config.toml
num_hidden_layers = 26
hidden_size = 160
num_attention_heads = 2
num_key_value_heads = 2
head_dim = 64
intermediate_size = 640
vocab_size = 1024
hidden_act = "tanh_gelu"
norm = "layernorm"
norm_place = "pre"
norm_eps = 1e-05
positions = "learned"
qk_norm = false
attn_scale = 0.125
bias = "all"
tie_word_embeddings = true
parallel_block = false
init = "uniform"
init_std_qkv = 0.0259
init_std_o = 0.0
init_std_up = 0.0259
init_std_down = 0.0
optimizer = "soap_variant"
learning_rate = 0.00772
lr_mult_up = 0.918
beta1 = 0.95
beta2 = 0.99
lr_head = 0.00738
max_grad_norm = 1.0
warmup_steps = 200
schedule = "wsd"
decay_fraction = 0.786
decay_shape = "linear"
final_lr_fraction = 0.0
batch_tokens = 65536
max_seq_len = 1024
doc_mask = true
train_tokens = 260800000
max_steps = 3980
dataset = "wikipedia_en"
Each number is 500 + 25 x the weight over the matrix's rms, rounded and kept within 0 to 999. Layers, rows and columns count from 0. Numbers have three digits each.

# down: layer 17 MLP down (transposed), 640x160, rms 0.23, rows 452-471, columns 0-159
# up: layer 17 MLP up, 640x160, rms 0.21, rows 453-472, columns 0-159
down452:519465490515485518538487495549518512494537496507503484531529459504484468483519494486513547498504474558502503497502491488531440506541505521521497515497535470453509493485507511511514497522445482498528479437514512505492535474518508460476501521526441507503493530486531554506460518470501549432525504486521466511512507476486475522478491492522489521503536496502527491425501518502495480529504520507507493524538503499494489531502516487475498507507508489484523463522447456490472506448477481
up453:517506491511490508555547532479493495473474505465478539490488501501483485485484474507509500543505486506503498496473457566510485508485461496534446489532510524545535532524524458449520503517554511482513492482487518459512499479486551491497517521483456533487524449485487484489462502501488467479489512529495493484512480487486445507504500529537492537489481491536532451507536539494513542513522510432498509520474530514535504533500475467487495468513515540499523483501450553508472517533461512
down453:524502490504519478487480469465543505522504496500535527507503498479502510532465539524473485504504522533479449525492496510486509479515481512506516526537492541505533492486512497519531499494453488470505479502498496464452497460528508506549523475463452452481513487498476531519499517435500511529513511495566541469467508492480552525505500507477445494504489525500519536472473504525470503519504461533508473509519496452501512462508517477525532494477507518495473460511507467498484473510486494
up454:509487513487484516518448483518498523523470450524491499477493491549489481453501523507498555523442498514489481464492506543473506490525490484530466521515526507481534508519519501483506537520450469515526446508475517493495459526543483490486472430517514516514514482517505519515519517512525497499491511466501516496531518529510511517471527490507491519473503531473516520473513530573521499488499527515484475530492534448491527474472492447483493491529477505506530468498511494511487489465478505
down454:440488514527493459506533465483483469475501456506502512520522484450512489491463525495482503460526475500519501456515544485515506514521528480525529529504457504485447480516480469519495481489505498492478491501511521503488497535503537483513512499479483518523490456518485493560500474443481510484502517551539478494527490522502535507517516459517496512494516470515511529495489500528516523533547522515442539463534482440499502494460504514498504512493495488519510471521513563488459486510500533
up455:468514505486509519495532501485542478477519474511473510564463524510496467471529477512484481526493517466541513482499504474501501426534491492500496530513483532513506547507498463489479474488499518504512470504505519493526509472511485530519496525463496493492494506487466507514501494534462487515516509473497523483460459494501531510500531509449447517541466447496482513506488522460472498432533503509525553535506537535484514529486503488532471518513477482508504505510524441511474494580529500
down455:501500489499504474494461473487470533496475517499474529508502539497520455512505507489521535469488484513452495512495476509509472504480497534503451470558508508524524447519506498521483459472519520479470517480491492456471472483492514513531501483543501512484514525475494509480523527503521534486500493514440514523536542508517496488437473502505528498454514508482512507544478510536511468527481484536496510464481506454466465494515498475540493507495492561478517477495468518484525460490506481
up456:514512526513532496469510487499509483488518507477484495520515538504494540480471480499549506512533497477488498480530497496561515498507486509506497518521488530531464478556492495503487512497499514506487514487514516499493485513484531482523521509508499501542468494484528474503517470500524505531497505486507493483504514536505478516498512491487471492496487526514452496476491509543520531478514517473504506483457523465523502491470507531500505490520488493533521500454493499476499467484492486
down456:522465544463511492483511455531461508492470509545489489500501475488503467486496485485483529523509494490511503532497517474505483494499472515506488502524476489450478497501524536534513448529500542512485529524508479526524502488518529522504506495495531482519513500471512540506497478502520475524482515503503494492500522457490539488498473486490474506509493506529478514531436451542500489526497535499534492524496519499520477511522484508515512504497521506479515485503483511497489443536550464
up457:510471459480488496458485489499511465494461500495477502512527504487508488510504522470505474478518490492495470486491521510493462496481483484510484499505547447481509520502535507527515508505494475530487490496487464496518484513485523504504517481480514482518463510516497468475495520532521503524540491537511541485488517491490464543490482533478483536514493496491517480493517531507542530514501476550542514486499473527490504463531550532508463491522484482477504442500511536528476523473511464
down457:508488508530482519495491521486517517503464519538482518541484501476507459507479481515503468462522505478462530499490485486519460524496498500492471500505513473516497512507481514530474521497510544499524566487487499523513447469465514513503513463544485527523480485542477534477467528501498539469512484511509545495476477512506538520534476479523494546530482535534484488493545484458476484462526525538472501472493501530462483516495505520521510530505511476522471491476532536491515487463501534
up458:474503524505467477523476522527493512484490490484489479516499523461521470467498490509513510527511518443508478503497504464479451495486454528523561515498519494487486521491519541472503487519463520489470508527481472484487488526509514479503519474484490512512522475495499489472497497499523488484471538521466459495503488472516529536510474526544514531488497534491458537531419496514521497522512511513479508520564475475472489512491554485470501529466481483495522440505461484508525477497513508
down458:516479492496479470494511485510513513432470555518446470484490506460491482504513485506509486481441465475471529506488480508494531550509502506502487499483509529508521468523520522491482535523516512482493529461482530495512473504526532449518499522470525488520541499510492516515453509476429527486503488516472483450547464509547512539481526494522527499481513509492532469520500503504515508500529505491473518508475521491495518501488495529485500516502505491471532467495550536454512531525452508
up459:484505514481540458498463456485486475535521483505521472489560500501437491482517504527526482489492494497491510509479534475493493461494498475504500494503522510505530487480558470447464490477508502555457499518493492478523486466523537468540530568494497465473501483492526510490488488525529553549514483538479513477482505486511467515504501547464508492529496486505509524531511445483504482510532477520488465501498491466456501547462496488525457515480528475522499496506471512495471485489470535
down459:490505495535496528478518501484496473506478521518486481493479531504553496515525495471487554476504493502511499481490466494503483525498506526515536443507494492477519494517490457481482577477499528495510510477470495497485445490501494537503505517513485494490463503488525518514485429513503509476537495506472493515473498464521483501537477527524470495451497522534501500488490500502492527499486482451487496478493511505497478490504435499497490512508497502509512509487515503447472508508530537
up460:500506515509525489494489490512511516495515445474496519485495517483489501505504506514484474504470520509531516508454471527508473488526542509516477503510429455511501523491514475529512486489497503487463515507471525494491482490502497531495510499472483551490467494512512521536485526506518487515496517496462484497487499449470482474501537509485508491504460476480494474520519502492491530535486546472510546507487484521517481501530483479512493492519497480470505502531495507512517522525545460
down460:523470518495503521453485489470456482486506509545500468492504495493464533522453471469491495549533498509467483485518480488509489524504438519470538504496518483509480485490500497503490510483489501524536461497502517503466496537517491476501495500475503477516510503504508515529531496477487508478514491494531509495520497528509471486532472502515497456479529487506503526519480503485498529441537491515518461494486510521526478478508486531518531490458507478512489515509512495491522487484495521
up461:562484503526490518481488516505512539455519450517451487528520523516541474504484528534504493502498508494495513495503499519506523519477471503474526480521488509529476476544499494528475523517496504524506464512496513499527500507493454520490481449487502509514507446556485449509487525504478495458455479519515480523488506483498502512511546495511512513513437466539546504502515451474522496531512484486531517467526503470515496484516526507516490509505490511489487514473534502459480500519498543
down461:497517558454520495502520481515494502508516497491442465490487506513471501529491536509518465481496474527549541533438535499499529489519490471484540452507495534530471523504534490520494486441521507512492523523462452537479476526528499493518521535490505543513496529516520494501491439493495520515487486548457456468557509514507505496494464511487528514447500521495534487530483572507540443470500470486484492514521509525468506512518500494498507502505514489474505498474518446501481539446504462
up462:487470517505517496509491491501529462454467480486501492466514498491451488545521480520509455500520521536521496473430519487508478495483519537495466478481512517446455518496482532508510452503533494478500506453505493529506494489482549554514475563513512505469472507520479482514495514535546528518498512496549445474528478518527475506529514486518546542452424517474499485532477499473472518539520480448523524476508519504500494498527498490446500508480558487519500480523475525503531518492513502
down462:491507468476544467491505539508508492445473481517499541511534478490505514508487493486539513464554510506494469491529490486470452491501493474470492482508515516490561493516487519477503482454502552466481552509460467544491529494504513466522518503542473550496449507503534509486502487485500491516486476487517497497534529457514498502524532498470493502461505533535517529570437536518448473516473465472521486481526573497508487505440451509497504488461516549517506488469496533487539540546484520
up463:499511506522507530505541515530499501449532549488474441486519474490496484501504530501521469455528556515463485465531433508482508520474515491502512532503472498490494507522538521480500469558454535488491487533514515509504531500505516474516476479504488480519445502500503463502475487498491523536485501544511503488494504514475525447480542508506525501489519475505436519491511480504492498501471531510514504465509492500488495510548551509493476457501517447510465522526498499486486489457514488
down463:475521531514523501474524527508497539488477499483474507481509494484521482495428494519477519510498511522460508504445522528506513501503500453481483513522483537473540500500460508506481466549491533475479502502470518531488535546545493479502509466502487526461490530504509466525531516489460537458465515489516509540480517492490508508502470480462480501496473479547481522493519465519458533440505482453454543461527512522477506508497484527450492510484505521485475495496488551565522505476516498
up464:467532510527493481514485489516553516524483488524548483515510521541478523515478513480488463528537487504485482509516468515529518499489493465512500522507501446464542541487492479522471479498488432475464514523487523544504500530494500552530518510484515529535496499516507490507497488520506495507511448474485493498499490466533495484499521470506496487504499497474509448537500508533491452491500488512526516482489498487498475490508480496479520531487516477486476504522477513455504515521511501
down464:492502492482498490418496500558477475479486486489525525522474505501527489467525505499484512473497498489490479498498457496479519509470517478504482461505490484510501473503514468474487525476537539501512472447473506504503501452485473499465493506520500482518479509499469500462508487506495543512525482511510489509480455482476525560508509513516467519498504495523518493500506492486465474477493488470473527505501478467493515510497495521514550486458489521502514445519515514485490478461512458
up465:500492557476487519494459477497477466503499490506497483489462503491503506464510547486491469519484489531495469466462497518538491479472513505493453504461516506488516491532558496530478502522510490491510493489529485510470499474520550519477492549534470478518490535506484524509512501514486492477517503524487510476540489489475503549494509490520498526504510435490498531469492487491500500507519499482493488489490461438504506535499548495490491528515489493517529510470520476497519493529515499
down465:517495471473540511475490530507521476507482505505470508489535488520529502492446502527472476502518523500502519507498473503515520480521525502528482490509491554484516522453473506498485493506470464549435460488522496475494491485461514493564522448499519545515465476494503495498478491500507500511487524481465491492506513466487544481525478513500516498498479475521551503540520509469492509539494474493513475480500520518520532540520508459489475488494483514511519512504508496494516533466510528
up466:507470490482489479469513502484513487558486539486483518486520497499512476537504511505456474523485480526469526502494486513537449511526563505507497521520458519444484486504530475479499449445526478508467497522480489489508475513522525460480448509515494527490514506528508491496540492490524468478488536509553455505543476525501513543481539464482465471471516519467526484531529489477512531484474512516497535495489495522520464484489460481501471478452467503519519530492478523487498473493501540
down466:500492508482499465496527513538532488451493486539480509504521512451491485474546479457489500497523526513516478509432566488526506519505497483469523525500531487511498465506525465517510476493522500511493530480443488504522534522471510514532492562496480514495464515472476515502543498475489491496537454511443507499496519514491464529546488523476485522520506513543495493519456485494490473471516481523513505522494526478515487483438523501524528515507513460457479498513571478474541523537491467
up467:519488528522513457533561462464490483518515470533489506498475478518464462517527543517526505538507512431480516515484524543466539503497521538558505483517498514533537546500448519504538536484490508493497500505535490509503509505481497527493498503487483466490528552570502494486488489517493496527504507457523496501479480506489506465462503440495457492505455489427487517524515508508462496493514511516492482493478544506434514476473532496488502557535484533503494503480510506447498490492457465
down467:500499511503533541542502511488491531494521509508555549502505495503481519545483466465479503522519500527498497487487437505499485542498507485510483481454496546515531480472528482513480509477510522509499469497472461476552501538490451505494534541509491513483529472444506541474458508481490528501492499525414480532470463509499486504531473485472505507462512511500530505491485523481527527518474490509483528495460471539502476501495497490566490505501484516546528524502512426456493521524524479
up468:489514493522509530459476491483511507492503499544498527505522477499490460520489512499510499506483469476537502461477470514490520501502505539531505486506472478540469492504534508489531511504588567464448469470485514497493505548530506524477455513498495510521510483521487498532519503522538490505511506501435515506458502459510486515517497523505505512489549478510506507453498462473518496503491487485521499483480453475501462521501489490492543488443504562540496468486505464511487453494485500
down468:519470469523508486550509519492518497529510490515503497476524516521481505502423493542471482484507527513523525520528436500459553555511525422502495514471516481512494487520466452497483518502466483525529514487486509503526483447495497449574520462538504467460495506492488492511479488505460534523492506494473512493526494517505489466492501474464488502473499517480504496553528486526495458493484475513512485537488492538505507502505523495521480530508522468464505498506511549486537496506487496
up469:519530512512482531467512495528491475515482459513476486521484526516508480523541471482482534523479504540499501430512458492486501535489498445501510496512483466538525497482499488533562500559506516494508484522527530493507495545509490517503481517476504486476480491520540495517475468534513463483483481536482465475485521486521491491475455476527491493467480521529534493535481510497502534492528494513495468529534465498492477516488501452456515507508491479514497553498564493514513512453504496
down469:493518476516476496460510498499449499535458501520457491491516484499486463494468528518482522471500508491521573453512536494510466496535488489483444487487507464504524514472482467505495562460496515474550528538543452559516481488510480492465492499508493503515481495500472521475505511514489514503525458474498448483468513517507537501486535504478518487457503460502532470524519483522483457470513540530493531505502448496514489500522516452514483498497495501467478482510473474535475488499549485
up470:496499508546529501542452494507478498465492493509503523540479522502498546510511502464473477535487471457541493481522485507531527524470544530508510490517441495498524499493473496458434481506511492497493493521504549491488486543499490498490482501496533499544520469483523547525468482520486524467463504505501529493507495556531505533495493518492519452500531531511449519519515505453497499479466472527518467479552477496523497507452519469533482569445494496520530464544460533515481476499485503
down470:458498449479505496477477507515503525519512503451538493500500469471474477475489514480500491540552491487468498538500516446466444445518533459470500511538508522498462518471521487476490507516509503519469515461493474485519553468425504546477490471492474509441517471513487488517520525463507524512501536500498541473501534482495527488472501496481475525509499411503499537528524522508432456520515440539541518500541533526471486484507513467496462464492523512483460476492498494495511490508503490
up471:498473534494485510468515491549513477482518508526552526479522562503509528470511486472479465500518504507510474509490521501537493518524506516496532503443461471511508475493510461485468507490525542479526519521499458527469496494473489506533499493480511539480501495491519515495507501463507476522506495494524480503492500538490490443556486477529473490501487465491538528535503506500579528444522522486539488462557521562492557470506474490484487497481485492498488505535484432501486498495489520
down471:518472532458477485540527479495490551460511498472474531520487497479527482467511481472460506494530514524515467549472509522477517555459463509513538486505467445515491483461532486461492516498517462526477486472495469494465507494495451516555439475530509520520442504469489477526510532440460473497473484542528551527526531450539443503518477478475558555517477497487499495462516497469530473494499511517479503498536542516516485547526542502587473514523470484436501551436513514467474526466508532
up472:515475468549502520500507483487526476471507536514487470546495480503500492498467472491466472495481517494483514549506507510489521505497541463516525489497523519462491536522529463475468489486483479522475493526482503516508539506448504507510518489517507460493492497517501490533549518504462509543522519457533530500516507505491484489476501495504445491475505537517486449448523506512548507513461475482491501509517454507517505535504484444513501473517526517464516572492528518461515563481461494